{
  "num_attention_heads": 3,
  "num_key_value_heads": 1,
  "head_dim": 32,
  "norm": "rmsnorm",
  "norm_place": "pre",
  "norm_eps": 1e-05,
  "parallel_block": false,
  "init_std_o": 0.0,
  "lr_head": 0.0124,
  "warmup_steps": 498,
  "doc_mask": true,
  "train_tokens": 581200000
}
Each number is 128 + 32 x the weight over its row's rms, rounded and kept within 0 to 255. Layers, rows and columns count from 0. Numbers have three digits each. The size before them is the row's rms in percent of the matrix's.

# layer 8 MLP up, 768x192, rms 0.0645, rows 434-482, columns 0-95
098:143121145114082131104205141130163135115201106116108137159112106124105155152123135117045130010143135099136155153168146103177138138170132072145121108057115077176106128140069075128103117104078162119171120145151125128133154076109072122146138092035121123163177088118086137081131116131111129138
098:164080097026095199092174101155141120104140108154145055181131111070153130115150121116078126166126173095155102150140164130089090123170129087178181150151179131098141091107182175077137072156121147098133121140151138144084102142093144142126143079108125059157195109140096111109056116130158110113
099:141117140119168124128156135158091134073128142067123152116130142118104123106116082102228172132064109119112169116130093145161145138184136120089106110098180134098108076148126148147055147166156140135112146149116126111083145082102105107133111124133119073076115132134108185123140095091158062128
099:179120080143101165150100138057133136061198171148121088120131070127122141095103113082128170198077126129161127117102154140126130118102133154094127094123110134088058074115140134188162133145119085075144144064139136136103185112087132159153078148041146077107120129138164126110106207149196085103
103:147199159152137142128167104046066178147092115124113131142116127147134135151164132099157096141128170072143107126177107137178129125155205123064137145086166211163143194151153118130143141100174120082127105090104146175145150115135121092079065154109061144145101184137124149157084063136045107145
107:097087157093091174191133171119154138059141094102124129119132115134106169206116112181193066104112116160116143172149135106196080101162136126071106103150133112086167117170133127123122112082107150149114149168181168120133145131165144149144142158108115115124045142154126162096149082126129096136
101:086107103114104130180098119088133109072098142139134197111130088145103183118085085084138102169118113081080100089045135122127088135139106096127169139164164098150098119181095130091109109119112113161148161094142146090087113107111177131124170113115073091134125105120119116143127118086151078096
077:145129178171114144111111158134127089121151141094157134023126119144082118128117072110124122108149089128083130131179150070102185056162148103093135139127153120099156089122132111119105115143114177147154151112064128134112078097141109136134162108159057124136103153089166152163088171117169091123
102:050155077139126138152213140126101134131114115199151102178119160132144092122081094140138155176138060138163162106119099150129138153171107154119130135145109182114078160104149092145165126155173139122106115128140170123078166152114164121160115162086090214082158099127214091117165088121140154108
098:154080075125086221116128109129161097048157155113119160124121070156153061150095111118177086092142117140106102114100169075172102135128115096108154168191104112125130134141187076144111106124089154104125146133151116126103195122138101142086097122091108101146215132150129134121101149147138105117
103:134128086163117136149171080052074110157163091166148151145135195119124023108157150112158173126151110156153104061160147124177136156156155092108124138114129128115164127076179177096122078144142174156104126116172108157127138146093122097101078104095076098144097084141163137134110071137111138162
099:070172099130104116166116121142111152155117074084131118167155146147138142058160154136115113136119161136157099115173109147170134170126152137105157146107175167130101167123115122148129139119186100115154091147127105109112142117126167080063128110154089094145092146127199170094110108122143083149
108:186132078145133130090085164182128117096071082074097192135097124159172149174086165128188138121137143116125098150114129148098116148109074118203096140103126012135136094101209159116114136192115104176106145134124097164155074112121122165151118112106122071180139120115082093110117173097145104107
102:104146161096184146159076162125122136127122172184121131107144157084072135132185132199074172173123110180103163143107099103129098096114133127164142118048107162108144119109157170101122136093149196107083126086145169151104077118125165107126160112147100182082146153126117130102144068115089123114
090:114108078141143084134135121094107190111154156197112166148099179139140145093235119116189088148160129148126198107179164137057114140146150062167128156118136109128162180052100153145167090114147155143093107103138121143105112167152150161106103118095116141095157088141131115112087116099092107096
080:099147113141176092120093161100040099178151108131081153117130153131170103074100107129117142095099063116084154071172111154115161101105128174113147124070150118136135124099149081077183133138146138135098181140084134118126147089141162088127111153129105127106077120132146126128168087154140090129
103:177127113141104162167140133108066136098162127128129148164139139116079117107121129085109119111159183087122104095168156146167127087137148173072137166097145117157160159125173140151092150136198126126092138097149134093103089097149105042118081160130072168148082147131098140117144165122107176111
082:086136142131066134181113150096065156113125133103140178160118114123152132093116143124104156113068157115082123206141094144124142151091151105167112128139066090078133081088151125121099162143076108107102120132137142165148176077106095150127148113084172141099156172117087076163116105138175097120
096:139135154109113101153194121105130159098117118102135139121137196167102164091160106057177119097097143108163132161115157168135101113137099066079153119114143065105122110121142149127149194085146121117145098107153100100120120157111121119114126124121164165098077150070098091179098134167124217171
087:150106152087163144158090118173140051163121154098137134061098106132167119061082074125214138107095137138144161179128130097153128139208136150110162127134091139118139130130164086150143143147131132112098142112102138140123159071124067163110120183142131090095063129113142193171180114131183094131
103:154130085144138103094118086023082126239107079162151157179146177136107133146132142132160153175122120078068082103073166138131146169136169129143116118104115139107145120096077118118157143167181129088096125129144096102121149150108146144140075152123129151128150127128156192103182094124089085174
097:139104142100118139139153090144171100080120134095110125153123130135090063132107154127161122096054127136109117089122126134165140109190110049119098159128103101085180152128079180068104095086082101101070149160206125112099165110117112168182091107099133079105092099136087125091205106165119120105
088:110142121084113110132080113112159149144113118177110144099106185138129150091062081161068089172171117166115158108143113067140095097090170058122169148137162214140156140140122136103152142102070100208093149121118173145159151130093147078245114197110077087138157133143165125163131112107119088147
099:157118087175139139105113075100134157062118137084119156132190101123043180132185156140129162115138173130139150147173152179152054143148146110133120104083139118173148114148102134126122125139099109137082123127106163203089124198122102132119050093150136136115090119145148109103139106161169198170
100:110093117100090165119085146164150097153148111082145158110123039102193105126129190125099102221123153120157094127131132138173159114120099116108069103136133118125135140166115094154103097106106158066107160132140137138131122115157165112114146145099176133112112139138089147076098086108126164044
105:147118106139140083099182043108095133121139123088119109169169113131132150084085154073094118122174105135146135160234086164191108171170099132045106134129105115081159100153094137069105130088177137241081100169132149146151131105138149139123123117193056127101113107127187160146088080137115180150
093:123142136064132139119133143197111099074134066161120102071161166115110170179117084081108158142185166100133113172089146094144120114115160141116127113119136050110124116136180139127106147114148127165137120154127134084099068114121100108144147165135147169131162104122138125194080119113123102098
097:073126131113164067099212095105092143126130116129109190116145185155142086161168118183091138077132127163132126120142120115149137172098172156097136162117131117110116117073146166121118105102059185192077119126069103150179090147099110131096142186070117134095107141124128116123107072139170132116
098:158126133176104166092104129150145144164137145116103156084140114114111109149086109142107151146152156116148109132181120090183177132136154148106087137184107139116115171143092111198142100086087182172100097125120119155191114129120174136097142172127113175185161125137080167025135156109107190149
098:137123160110122151064183134147104151099141070091146144114159173148161137086140105120160108052161126086123097088213178105086107091190187149090136164102159096137171088153179176135169145158136108121103131158169127084158172170135149143197153170129107121158110114124124099169186094131051160171
106:068120098104068108118144166145168119137098216164158117083113098130134085111090074116138138125125147114159137128119087110122085139115092158161130115181158145096119116136140106099117198060220119126115124108085162156109205082145129098148155089142142065112092097136140112123123194135158146126
097:147083132180142191135086204129119100136129122151123109070135126105055123158094126151119131165120107091125155059078112142099171094161124149115130137106120144151157134155131078116083117074223111122098120122122095173137125139122113111138093156110050132095139138139182164165111121116177068093
112:125114115167132081146111136159112109086147071122111080151104108181137123074144155143077100146106100187125099142135136054144137134122151131121114159101136228175137109079188144118147066105096176165136178154153148154152096120132140127154114133147166188161122132140090082134146078108115189105
110:090100163083146107165092095085203108110127073099114183061125126105106111088138128082110137121140128111136108173114117090123095161095187034131144123158128111164125144134105161144158120123094109093085122120151135149100178142115100123118053191074159065097097098096119177102084153142103131123
106:161121143136191118122079073125139146113168141155110109175122099137112138119111111123125138150120174166111137161133133125106160120148110116133130129200100132065113157118131151087109151096109109064078116082085060117159178147096104080161115086183102107255131063157150112113043114137092168136
097:111133122166130100148125162079082118104082142145161148172125158152152063105155078193090085188134139129114112083160137084149112157108119136134119153143077131135124175052184137166126117115188132121119135086119097086117144158139140171116100180065159149098134117154150097152111144124069136107
103:123101168204103080109161114104072145145171111110152090110094117124105143149188111113154160140148130146141061166177119165141090136062160071127107111134139115157089115157161158151192138108047136091113087135134123130124139173142142077097135116162138186087137114097131132130130113102198136099
101:093147135107177130089097097134076132152129115096121176114083126144142097121174123115130164123169136122159113158154139157106172095076103191121133132211154223125158158136176127151168138138096130126141130115146077169089129125127141120161161112156180111110147145162118079149137190125102148176
091:115129107122122157116156045174133098150228132057089131157136088124103126114105121153084200123171115172105120113131095154137105141140131163100135145161123112111100060197141084104098139138122117092154180116158125131162124087117183124091171112107108101125171121148122053182195068127091187113
105:130126167125160115111122150128157118095081090223136105136119080131067064205098148154159108120145183138075209096107139145117173184157111148137126136112098047090095081092142101081085108193136131120100108122069093098085142122140077093096110142074091131136156143135130138153099113120093137129
097:150106091131194169115086118116182136096096144128141057131165130132091114106165156099173117200077152139128087160135106197142160116182117139110111115126094137150087064161102118108108175110179131106144131135123128129110147129118143194091082114120118220176147081114118047145085142118148191141
104:130080171226125128076120127091137134089149148170107168181103143145130067169138081099140158118143093133151149163174181081120127108123141175103132128168140106159116177116167138151113111149173094119137153068085082132079107107084086185126142085119146099156100120104099085100062165118091200137
092:077105168147085096098147075046141146196066136118085132107135146118088173138119087158155104089107135156154122134126127101167148093071122124149136136193125126136095161153066159119152148130143104178157167109079168136126096125146128087087172146139136113142119097060147122131087142127185147139
108:119085136099131122097095165144067145102211203122147115152131100131113071145153119090133071145175171146120123108146114141136125128228121156168127135148083099131172067118152170103150158101108054145073125108113179144182049143128146101137121075116124097129121100108152169125057123072088138111
096:090162187083150170104096165086056150141142116185113113085123101119137174095077111125139086122131092199127173148112094124083146135129107121129133137107191056169137145197141145140134117104050128158139161112140107099114177085139209134165157117139135137168073172136138108128182161155119146136
123:163060052191084123122151082093130119128155113158154132106169159097086134146098107151120136053151128203171127089135129165110135142140145151087120103107168078117146118171134102168136122159103107116152166140089135101072141138121111134119101093032123161123120133157156132109111163141134118114
091:091133166171130093137150188159139128115116072195145143140143145144133107196161156105159131142164159172133123120093079145132074139107108146142140098116126096095118083150069107129153135126105082186078118165135120070110039137124146141177164125203131091118097171146193173157145093144135072110
104:046140165124137163132122129186121162169173110151119152173128066127140106194113089127205137110063051125103163147109169137159142116142149155117110123120096109095109130094147120127148146133152168162098132163100177112109132101124110123112138054147097164102136122134144148061167121142151161112
100:086152167153200096156142088182099121182085087143112163109139158114133070121139133072093143111140166120120136140128131170066164123108092122122130110102150106090148152077076123151128085150154150178120108161157075144125142149133167081148083156132077132179145116106127137137122025134133106077
# layer 8 MLP down (transposed), 768x192, rms 0.0663, rows 434-481, columns 0-95
099:152107116143124180204096113131172149136081171079124130114141116156169161148145131200161111052090112151082122143174123112192141156064178140112155121156125174115138163139088140126156119064098136130170164156120130089107131089120112043141144164097093092164145052161141147143105091112098120103
105:118141157135136174138101078168139150199129116115108137149116104132145131093152158143111091122071177105085211118133096125128148133081166130144132123134149174126116141149100174155071159198127168173164103107121092119123134128135137126135183169144092127150113147124101136173149051127091102161
099:125119103099074067133087067105097109112109082141117114135142137134111122121171147073174119135084176110100140055097102143164141111093165107138137149103094161157128086116097099189167055129152116092171128167126123069122145145120139136157170112075129148129095131141172142150108125100088146161
102:156116147112122108120139117121119117141126148209131128104120121129214100165066177142151129116089075169148134139098154154133186133173107128105107105128090158194137094086152131104145117115143101117153092149125076083058198162153123099115113076074118131140125157116136122181111127119134121143
105:117106155143128085135167098118131123147120117092138112093203135151106056079150135183122080110077149065111114108145135155167165175153156128090155126078145111143135147118198137094161114166193067109088132086083192117148126110146119116082159179135117144139143148089161145178099115145088114122
107:153190146119125111121140142125147133056143142102128144097143191147099165155154127218079082088158128140109082109131094118156071161111130133065114105080095115114143153116143106080109135088179176143091151160144074078153156132123129164141131209114148129108120140157135137158138170115127135149
105:096149132168086164151171160148127135182105135078145093125100138110061095085122120143160141143095111088063149137134116160157112108152107131101131135160151103180105164142109172153150158161123155127164091147140129186090080135117128090160118120135165189061108113129113100138137162123186172150
078:132089182129088195065108130090083106080142099177152133092165123121060119152103156127076137136095088131140130096132050187121176142176161096119127161165127100220073135150104137157100089147109190153139107142135078114152139141111144105144161151148086133163098105125168078175143127134165132090
097:182131169124166133119138176089144138054151168110099153148130172104141212142135098057066108129059158121142124148160156113052083125126150139128112093097102119142125154146159114140075141137118074097145144160127098123188156138133082198119140130115153120185082140141143148190061074128123115128
101:143135123127133112137171150101138121150185115112123092124051113144146076085142150101061139127128095224073138131130138129105098100141133116136128112142108068135142124118201096102103190108116168133177102144125150073141149106135141116122143110114075156143112169124015156098182095127075196097
104:138115210109074163108118078118101116158189077127106140107159141099080114144116154095192135131075123099101154139180123153097078103131162118126119128116127097125091151145110168113147111130207138158112112163126204035114146084125082125086125166153123114165114159104149147062129124131145165099
090:106118156161099132092131026143134108142167120067109113146171107116131082136110131147154108117095143101156111092208155176127126142147100102109130128085161128137158164119118093130197106143132128160096099156118166102149141123160060101124101216089138122112127121153173109094116137135156174134
108:088112102097092118163116090186119108116142098137087078152120133123095159132136134128112109128148124088124118101075138137151166126137081072105134137085130142188156129147223172125118137171111082187143135110112113168083074152130118101116129107079127102113084095105108096087107142098108063089
106:125141112127142145096153130140134138110129121168134152125108084096109143122159134195170124139119123083118073149122140098094117109096077146112136121177136168153016139085086176175076101146158092131123147093107101145150063121129153104093138105139054143135147152121146089155130096139132089072
100:140092113117067183180093124082086099132144120110156126124111131148141102150117132107156048175142070142213124088104144104090148129153169164163121121098143136100138112125104092108205117123088150154129140083121152178116176138125131124109144179123092106088129141177148075083082120132120110100
082:105130188196151108126159132138156143168173102132101083131147163141163140079120091156111139148124123191151173134108155092147062156096145148101156103087133147172161130119136109107134128148164144117187111104099175147086117086110124085104069188138163105108135205122125115097179149142055126127
108:110160078122135161127140097188167127076149098190114136142109177125103080111116127167160126130137165111110107100170172120135105233123062124206141123160158158179107148161118140156173139207191146154148124093071211080069095097118120139158112091131145108153134137142138147107078087118099165121
088:180160104135136137148122170127132129155108064127132149139159171138132162136080120096123088145123100126145161140096124155121166133147163185111111104103101102151094126075101066120198075110141142087092116118160074113115158152155109138110100143134097139121096154129114022199074154118125087111
092:152075116117100167104156127169098157144099112137100158138189171137200140081151138085163141082098102137130144191128153114172146105128148177103150122114096067098084095105121087136097149224163053083109125110113084143171098169113138121181142126131128089081124120131126129149138146132138134113
089:128153111112147084135072120160087126110168129098156123140118091095064152140187153103090087079154129100104059125105138108100067147122124180167125133141136099154104158037123172140151087126131114210151108156158072148133112112106126144113121119149182084137124126124142129092140069102166162148
104:100108053119152157139156070118092137107123149076120129208103180146102104115132123128122255103112208154076197118148063158122116102122078110137155125082127110108109135129165149157107180169175097096111098103115166156115155112161108088090188135081150147089121135118087108166101126136120117138
081:117138131144106153147168175122160151148132156140174121120101130108193131135120147043133143140133097137162126142155118140101149201184111136150096159208158142135152096144144171198117090159076136099149107105103162156124128192125159133165143103140140106099153124103114102123148084138173151078
089:102135135104082121127121067136134148184117146164112129166111120109145150103087138108097073131104158168144093124139114108090197103092130068155101138180123187141209112145123109135103146154095138115091108132090193136121167099151119155152122119105147068139130097107190097106155135167142139110
101:130196159149085140141116161175137147079160156089119141113140170130147151127143132071145053121147110054084204133103154166096101147189184190122117156137174121094199103151119128090145146128103133115122132102122076035143141112124112115152133119186058129132208126140175140117120140139093132109
097:156108165175103136134141171184110122138202142101097124080102148096167098096101118149124110115138210143084108131116137151172143160128194050160132136135151111067060109096178124128126083136102089147124135117052156167167089128104113126130093111145087123097200100152102186107109108154110089142
109:109126126127101107141150092130127112090102085086108141168141211141076147132112115118122108095105022078107162110122090149179112065189147118159133114187117107139060124162148106165133140131165167131129123113101065086110105125137155081104152129142113107114059102071132097106177118137119106116
091:114144172162129167072110137151157139088165181142093161212112119130208102067096131115103056085074124054173118133107123107108101122156069139136130126144160159148182091116121155177132125208157182152084094075139173146136113133099100121128187148144123085101108106129173128140175096113116132139
097:179119165184159079169101136136137112096097165106081169123142125158158100093135136137061073080166139126122179079160135135142118121086155098133162150129095147121187134169152073145122134179183100158163147146114128084162135139151113125126122097124156103130126151137176090123123168161124196109
100:114125105166121153141100098064112109119080118164138166116095154118148133115170142113062172098102102185079127100209155145102113130128108116115129137114113101074153105128147101125065142061048145124181137150124096111136178144128100129123134123139172088105077144125168120194131153138163161143
102:149092152091117069136158117105124143064089093146179194041129150114169093153093109094089157109108117118109127149184090110120134128120156106131111124146112090146101085176148142119166143000076098135148136132133096069111149156148174153151091085115129117100171158148109178146087120133092154100
104:134118192127178106068164156163153100127133146144133165095152200116121112159111097094100142116107144184092073155161151127056110165143158187078090096100162139132076150124077132124088099143086085202059089081122041160127117118115130186147155131082123110113132119153206134102104143103141090122
101:136057077152138145136140102097144117090051177156139095054124127152144158138130142125060139172165113114146086136115150152152152076081088161132117128174131103078138171183184126114146130065111150162112175106149085110112108138121152113099124083129145153205134128106109103169133089101063127090
109:177161131101127133090174077168111112114207128158134140111135152120096185105128127091097183169129158210114078145153172152171091174108150182094108123135150109172078185138135121119072156152107122165135094120130058148145108076113133195141124091075143105124173116135151154178087144104175085143
108:161090152107134152158127093088159125168193119131079104170074100149115091124137144113122114110139092185153103156120156208087124166117216185144150109104190114085181115144120115082146092136137143098072143112095058091085109106114165119140113150141057132177154081118104121136126146104137143101
112:108126087157129138192111136165169128106139113132149097114129169125136109132126135129136110173151069189200142133111114106099080134170138090150129135142135117107222133106161121111228102175107163156108148129107121111097104115154151172198112167165113130151118125152125128155154147120131162088
104:185158159159231083148085071065113120134110154131143107096095135151202085129145124172132101100130121105159072132084147135182139124147115156143131135074131107151128136155073097108158123093109126112145112071145160149091138143124159097140094144102125144144171146181108077193130162126129153111
109:161098125179117156074135163107103125102151182136147106100107140112176177127098151141095130105153118116099042135144114126032115122143141075158120133123160114169144125192220136137125140175148144126124162051149160140170098106107151165152119106158072125131157125131142147120142149084105112089
098:147141125156120113085061123208064139116122147137107127120130063147090096131176096162152154145091190059061097080171168090111092140162062146088139121125114133131115121124236158140158178101145136087084127099122156090122089117098105175098174108132115145147165112127132108112106170114095143122
100:128112160164096148176177088062142143152148123119137162111117149116124118096140144151152117161125189172185118151216179136193164199150150075096104133159092098161172124140109094122156111172091119149088105121104113115115119141123151126082165151045172088154128121138088117152057097114097079112
105:135106181158145088100148100157141141066133203141134100077109121149072112119169124108026137128185117165109093118067180149075088172105132124134134121176143113108135114134140144174126116135115152146169160079147049171106086106135101090168052113155150123120162150167149092143120169133161143143
102:113130136116165139100064171111163137176159169174135170178157097139122195166153123163150046139085168138091149119165041108128160094162128113113108123112145114102167131140149115092084130086053103109107160130151040088142185150117105173125135105081081147107067130116136162144130105159104075113
101:108190098128112189110118127170110130113085119130122136213111114110142105143118109069090103060159077147149171148183149112072121164106125101151121116081113168157160070112132110083124157202161129110102148095107200144130134119099126165160122111125087118122160153111082130028104162127178168134
098:090150157105082175149103145067087111080161118148126049170150142127097162165168133081159101065196161114119141118137083161155160083105134151062137147137164141090159089145123072118060123159128161138062129125124034123128107122118150111112161147122147103098130106126128157116180138118112146173
113:122085103170092137113094092137102096081221111082106128124141138075161173148130108172132113122140146203139146114167163132125096102166096163141149145099094149140179095111110148134129099169116112106132103082177241147134103165130138167139077111145191133135105128102160083097156127127138124111
095:099109137161130116169114143141133101120097118136116206126140105153120140176123135105112102136132097118174123176162199081081086137155151122095136113111138155151174151159140097134136183156109125135116119154115182126132109094154155156101145138175127125161128166109124104083138172154075113178
098:140070089150097147169101149114167145148154125123143101116132120107167170178120127193116105141131140203154095103091181100128182120121132178076106127147158105179114087144127098168099128089108092106096092152113204107090125139135158144159109047072137117121143176121180102151110166118174097152
087:129185115177086130120125143115129115113178153077123102154157207125073122126091126098097189166044102117096132074090153120190121141090145108205104140190187173168112156191113120154174109178095150167070133096124170148123146108141111111143105184109184078182124194172103170170133106152119113162
107:099129099161055136179094121136041123125083127146150141154145130117139095118148161090140099155129127164137079073137132132089135122140110096144099136083126099140127145086152088165193131241140187115142151073145123078115122122142103151152098097112120141171164181130048149120159129152176111099
# layer 8 MLP gate, 768x192, rms 0.0705, rows 435-482, columns 0-95
100:170111177162114143158139197119125094149165111146141148145140108133135057161147154109126104112119116085118111092143163102122161168110116132163119131141132081165160092104119139105105122155139160116180132102120120153025178117116109133152110099105109157204113185148082169095147179158099092122
097:094071140126116104127137109139123108113124148134122079029113116123153179202155128149113121142045115162084106155152115159111118136073143202132119147160143145164123165139050142106132131157128070111106109128168143154109119154124155143079165071156059124153092128125142049151152116167189049119
101:110124087078120178134143120216117099233129169101128104082125151123185110183129161088115125134180168127098073077072152136177098112156106090148147157184154114128066116143069127160148146180110080119083130136099111147135182128144157065108146129096062146127112102101117104173098153154111083128
132:078135141158119049194169121093095196147080127126126109155148140111119168120163115168141139146147149156134124167165101105140093184082112138083147125114156154102077094152101143165124186123133166147143074110137133167129056147116136137099102130077105133079159166139154069120120141129077041144
106:134119096138093080124127137127163152115135137159160075139143150142091155149119127189110105109146153101086059074076177102123095181076038168091118101156143079125110099121064099126052186111086156120124164143163180113109112080118165110162072134120135181156113127154119081123142114125144116107
098:137115124135129089077170082166110153146059137139085106198095076124192144126124075136166119177182107120192166150072102116143084110111089112170126138174124157078128054139113136096065153141124145134102069114179100168152165103138115141109137114126146092123149158102158130094079185138170159152
078:098146122206092149122151121140077195101113152164111147190133171108107138136128147083069044169155101158125114117109089174164160094178133147175169134124170107167096125122105170130147142121173168118153110086164107125155155202104161100129112181117142155189131128116074070085137152175093132152
100:106092147097182111131080094164174127136140202084154137115151067105170112087145114164157114091073127069123175175084153104125121125131096084201153124145157096105200158135125087097107110124105100120132155093131085150152168116132128140128207102184178074133098133103115126140119175101215204128
101:202142119124144133150112110160164090110158154185133141069115061155127131124117123148147104174153075183128137123114174139079129125098048118092144111165163163086196178147163098140106068121059094185149148121113166156115137116126125147128108103144117062233114120145165099134106110127135145120
103:142108111091094089106139100123114228127132115108127105160110171113130173092150136124130137053164108120111128118135185166117062104097101116129119136128171162091114102117128193154093114078091094158136110139173127141159129175124166124125087098110113167124140125129152077105193120119092116186
106:070142104082079087137180034055103171211138103118137146155138198159147091070165120095117122131170142147144093175179101116121112133111174098112158133120189139102128137136096157101150158135139128110103100123108163100163215152108118081126130172102112121105173107158146129110117121150049110144
102:163126126041126168117141110129129121107161144074073152176143111110142153121186110128114133119104141133129152094124162154177134105195123080121154140076100115168127119099162107106051129125167148102125160105147129100139192125093157160090106146078102124072167184171130098137162139107100157138
100:141129152137123106162134155122109171107161103135134173128114139155090122140124148151092080144172062181089165130127125152054139131151087156123143155130135120105120110154066096203161092093158133147130140131137148125187140152133097088107151184172064144139137126137107114090127134158112168138
108:096128123127089126156118152092139123172094102159096177127107131105137086151142107115129152121060151106139145181104183110129126150067133142138130096150089118079114125093108127152123126107101193175070142098119134050059171104131111198126148154123170143100158198106111119143140137158174114139
082:068147114108156168140101103149101181117159115094124136120127090145148127118063061187105122054141101166140158156067164088118132114157151132143096110154146155151127145191142108160168111118142117147078109110101156149170140157131140154090093105088119074108143124179175125111230187127129160189
104:134074104075135130094108078163156124190153118115100088134091116143153162091091135115190135207099124160158138102128104146096106139132166075150135122172171135115120075114117149156094098141095062147120122128121135084072110127129202115086132110076147059124155164121180139094106144142165130100
107:144163143171084182137150103105133154095066172191124059127112147156104168151118127087125151124102054153125146114151145098157131135135100104134138172162175047078096126213075109147187156170126094118151094075082088104145130142109128115123136157130094100194208193159126136126140151124147113127
091:122175097116112190157089120098180163157124111170109113114159150111116160138123176178143104096122170150162086134216154138157141118149159166065136145111141106155158181137054123165088107142099103128130090091101141159126151125140127175159095194164087117110072145167166122182140116121082103122
082:111170165097171100117140112171159127104138186080135224163097093092086137113109134109129146107147182127139142137117135131125128135114143194166142162119059162143125188146160123068120093074139166118158118109147157224108151145146088152111115139159146139174146093131115093110074097119135106140
103:107091063094122091082147103174147125094170148086121055073131154108134178172103132174060181135080153180125141088073113153141054148080103133119112111168162140167091127192136107179054140126153136094158121159129161099135131088149160092118148139096078086131151136133167086159131194120133143110
116:092161196145133147157128133070102154199098171173138113120114133142132097091138089145096127150163082158137131164139094091133149082108167174145140128136168161121121110126130102151157193179158135133147071039078104140146108168152157093094118174118101124147160189144149137141062145109124115161
082:144109154176134096139175129110079105128119107097142095179127115151158078123112124156108068144106145150105105071126076073157177115129180091084122166174059132104178133091129070182132126131104149115116111148113123157168160132132093098125085132177227131138114140156145153094125104132105208107
088:184163127165141120152145120109115103112102091122132134126151084150142095154152117142156100160131151106181142075117130187131108162190130140115128117181117106074135184144137127095124135072158122155094168122146163080097122149165064133133122108172104120175165092158108119089061149117096136133
091:137158138156156138129132131142098097082130135176116132121140116176095137127076113125065178154122088133115166103177160116138130220143116155078143144128170162172159162102206093094154085131172138138140151120142112116086151137139100207151123115085187067113173185154147064149128189100098153117
100:118053091135107076152144098127127121094131122179120128185155135125195126145235126110130132148178195121122114132143094110142112166157131133125132121150130195165167121097089176164144152135113152152077098125113154064086057160150178118085175086160144123192122089128169099203125114109121179126
086:106113138119124142103099100151107117114113157139137160051151079133101095148138121084094069160098090111111066059150187108131129126123075122124127124103122134127143174157132116166077108150087083170120180154196191109122133106132135114134116207104102137127034116143107097110119125160109105069
096:120126132156149123105091111155118132152120187090120144156119099131154078075081130125164107068081106128149170230117161161162179078080119108146135147138133102102154159197123047123136109121157077160165154135086158147107120115097064140073121106153083113176085088096136199125144115128217157145
089:111129120083085139183124133112155126068128159104172205063103105135126139128140158162076115107134104189088091109176150135123158114158120084143093131133131102214125164129143098176125100088094103096157140124131170156146157124139095145135156127110180137132085075113140112166174119082083130130
097:122123144187141110095104188121119153134152102125123187152112101129154110112191116114133132148175085099196125135151144150120132109169216109086142167174092196086219081162110122170191127127139113138124108093189149117164191173140151166136126175131119123138148156144158104115109092126147175159
096:119146121071159193117143134093123108100125182108156154143114111159106090071035133103194140114057158088176148141142144163134092155090121148101120127119185118103110148104092072162183169116179109132193082058091178103110123078114135129099185069119073122119168117103159113136176132149123052124
097:139084157128135125169143093124126128136132091120130127071144137099167155102194107119143127146188181107149109122174173170120149045107162091127123116127134133126140212122154111106131139094126106190104102128120103127131108126166158129056177078127093125090130144111137139173163111118092150180
111:099094098157123084177145092128115158134134092047108115175131152131150136167176144181133108081124119119145117142139146130125136070079128116153119133108102122123122100130132132142100081103123171188099117181167160148151099158101123107104074154087150091129053124106124093143167107103051104126
104:137112053194114129160087166129119167074135150178160123178143137142149118128150128111072087146088087126135134091103140082160176147121078163130109114143056105135125141113119090184140145113053146129201121127167135142101093135129135143179122114079198128163110132142131049161097158140144143093
103:153115135095122097121170105147205110078204154058111104164132101152141191182125136172107100133110163115106105093095141150148114126082091108084129133141097149127110134151137112188086120141095185061172092146152142139084152100143103127136146093125158132163059135118104100077145193117103096129
099:109136141091091105179147152137126109067134132066140095152128196131140119127148090151149109132193173132183178128179137102130109061091124115107134103108143120105144142125129169135127122103211125194112153116127118146103135085129137160077119149184094085099154078136101115168116149108131156172
103:111126147094141171120170100091150158124070150095148144136138111097093145147073148140156152135093137109141104122190149147096134107127133143099162136048129113109168127153045057080124154165103129100155131172142160109124112099130130197136074223076107119118140141146066120142225104113075081099
097:126071158122163176133103096098101143181153092060089148125058081190179135067149129094133145164109114102155111144179186124152137072100112138159179141114149101099194187129123126130131137190147104105165107125111108119138182139082178135164138111085132118158098187157086105165148107147114129066
090:174123111176119205084125204115133107141092084122108083132157128142142109118064134104112136171139137118114135114108049037104151153160142200148140162154118109178150147161051126145156162172123128122129164123099098134143126098161154158137062150173143102043161157163161157110100115121078134114
100:125191133157058147108114093116102124194138117114125164122122130130119185069094088098108113117127127137125142102123120126143149110161178101132122121118135127115137169120117092141164095139142108078119147101121112092146165156136131103140093194099222120150091167134174197123108139173066091188
098:153135152168135134160075188162132125099087146204088104083130159141077148113121135120112115100130106135121137122113138099130143115132126112132113167110143182085193139083087137085123143133157157142155070083101123178158162137109098123141127113177066141151156083122145123085102138134126096153
102:092117042103134148106091153122066123133113126163105098125103133121164131067146118114072109148128138076097188153047090117156138124058095112163150093111124179137164131111151082122124129126101131122167110133115123103092154156157118134123109142111097151121120107109114116132177122118157101103
093:134123138166145129150126193173151098187128145135173117157160109130094068156127149088122169172142128130127095095100124161173132126128138118090168088157149100113123119095171123074126115073171103066060174135101106164083172138135156119104105111098164101122168145161112170182092087141105169121
102:096179105111129129130186169131104170134089164105126150123156116100123132093141129161073161167158117096169107116150163121134128153128149123158117133151101152156113148157098147185109175172204187144184100182088165079130162152130161087114130156155160123092174137160138100076183176115206127157
109:089101109167148116122137132100112139080127146182161134159126151114139125101083082152155122145167105173107131133093105075169107148154084197135130142152146137157161137181117136171181140131143177138123139102112138125125153143135227116090124082156156140131149168146189095134203087127100141165
112:134052093166073150100094157122115145153174135126108065172150099132120117145150109133127110148135180145096078151104157138121122158093147140144138131166090117137138057137098094187094126145116076106146097096148151114111102123149159156079142095099134103135136150147149120134105186138223124154
088:147133102091112172117100115125114132184138148131113173094073151096105108108148114132179125138167084138119065166146134119083162146156126102152094168083149106180114163083103114120137107111220123118182146135111066170206187102100156078148147108051156115162161147138118097149122113148139193181
117:059155141157102156090122104135132124175085105125104119156132114111168064085109109119151089089060164179133121154160173116151159143103159145136116153087116129124130118138139118190186142137056137194096145102092185115165151140150065146156176170149074138100097135111150127183198111133113163133
099:106120124155160144115179169104141153151049124175152127081131179124135079107122112110167138160153127130100133066173099108161218114119060057155128109127174082130176179076146143126089130133089111108115083121122132130153168123110190114132096159135209156140083149100084122172140106159137102117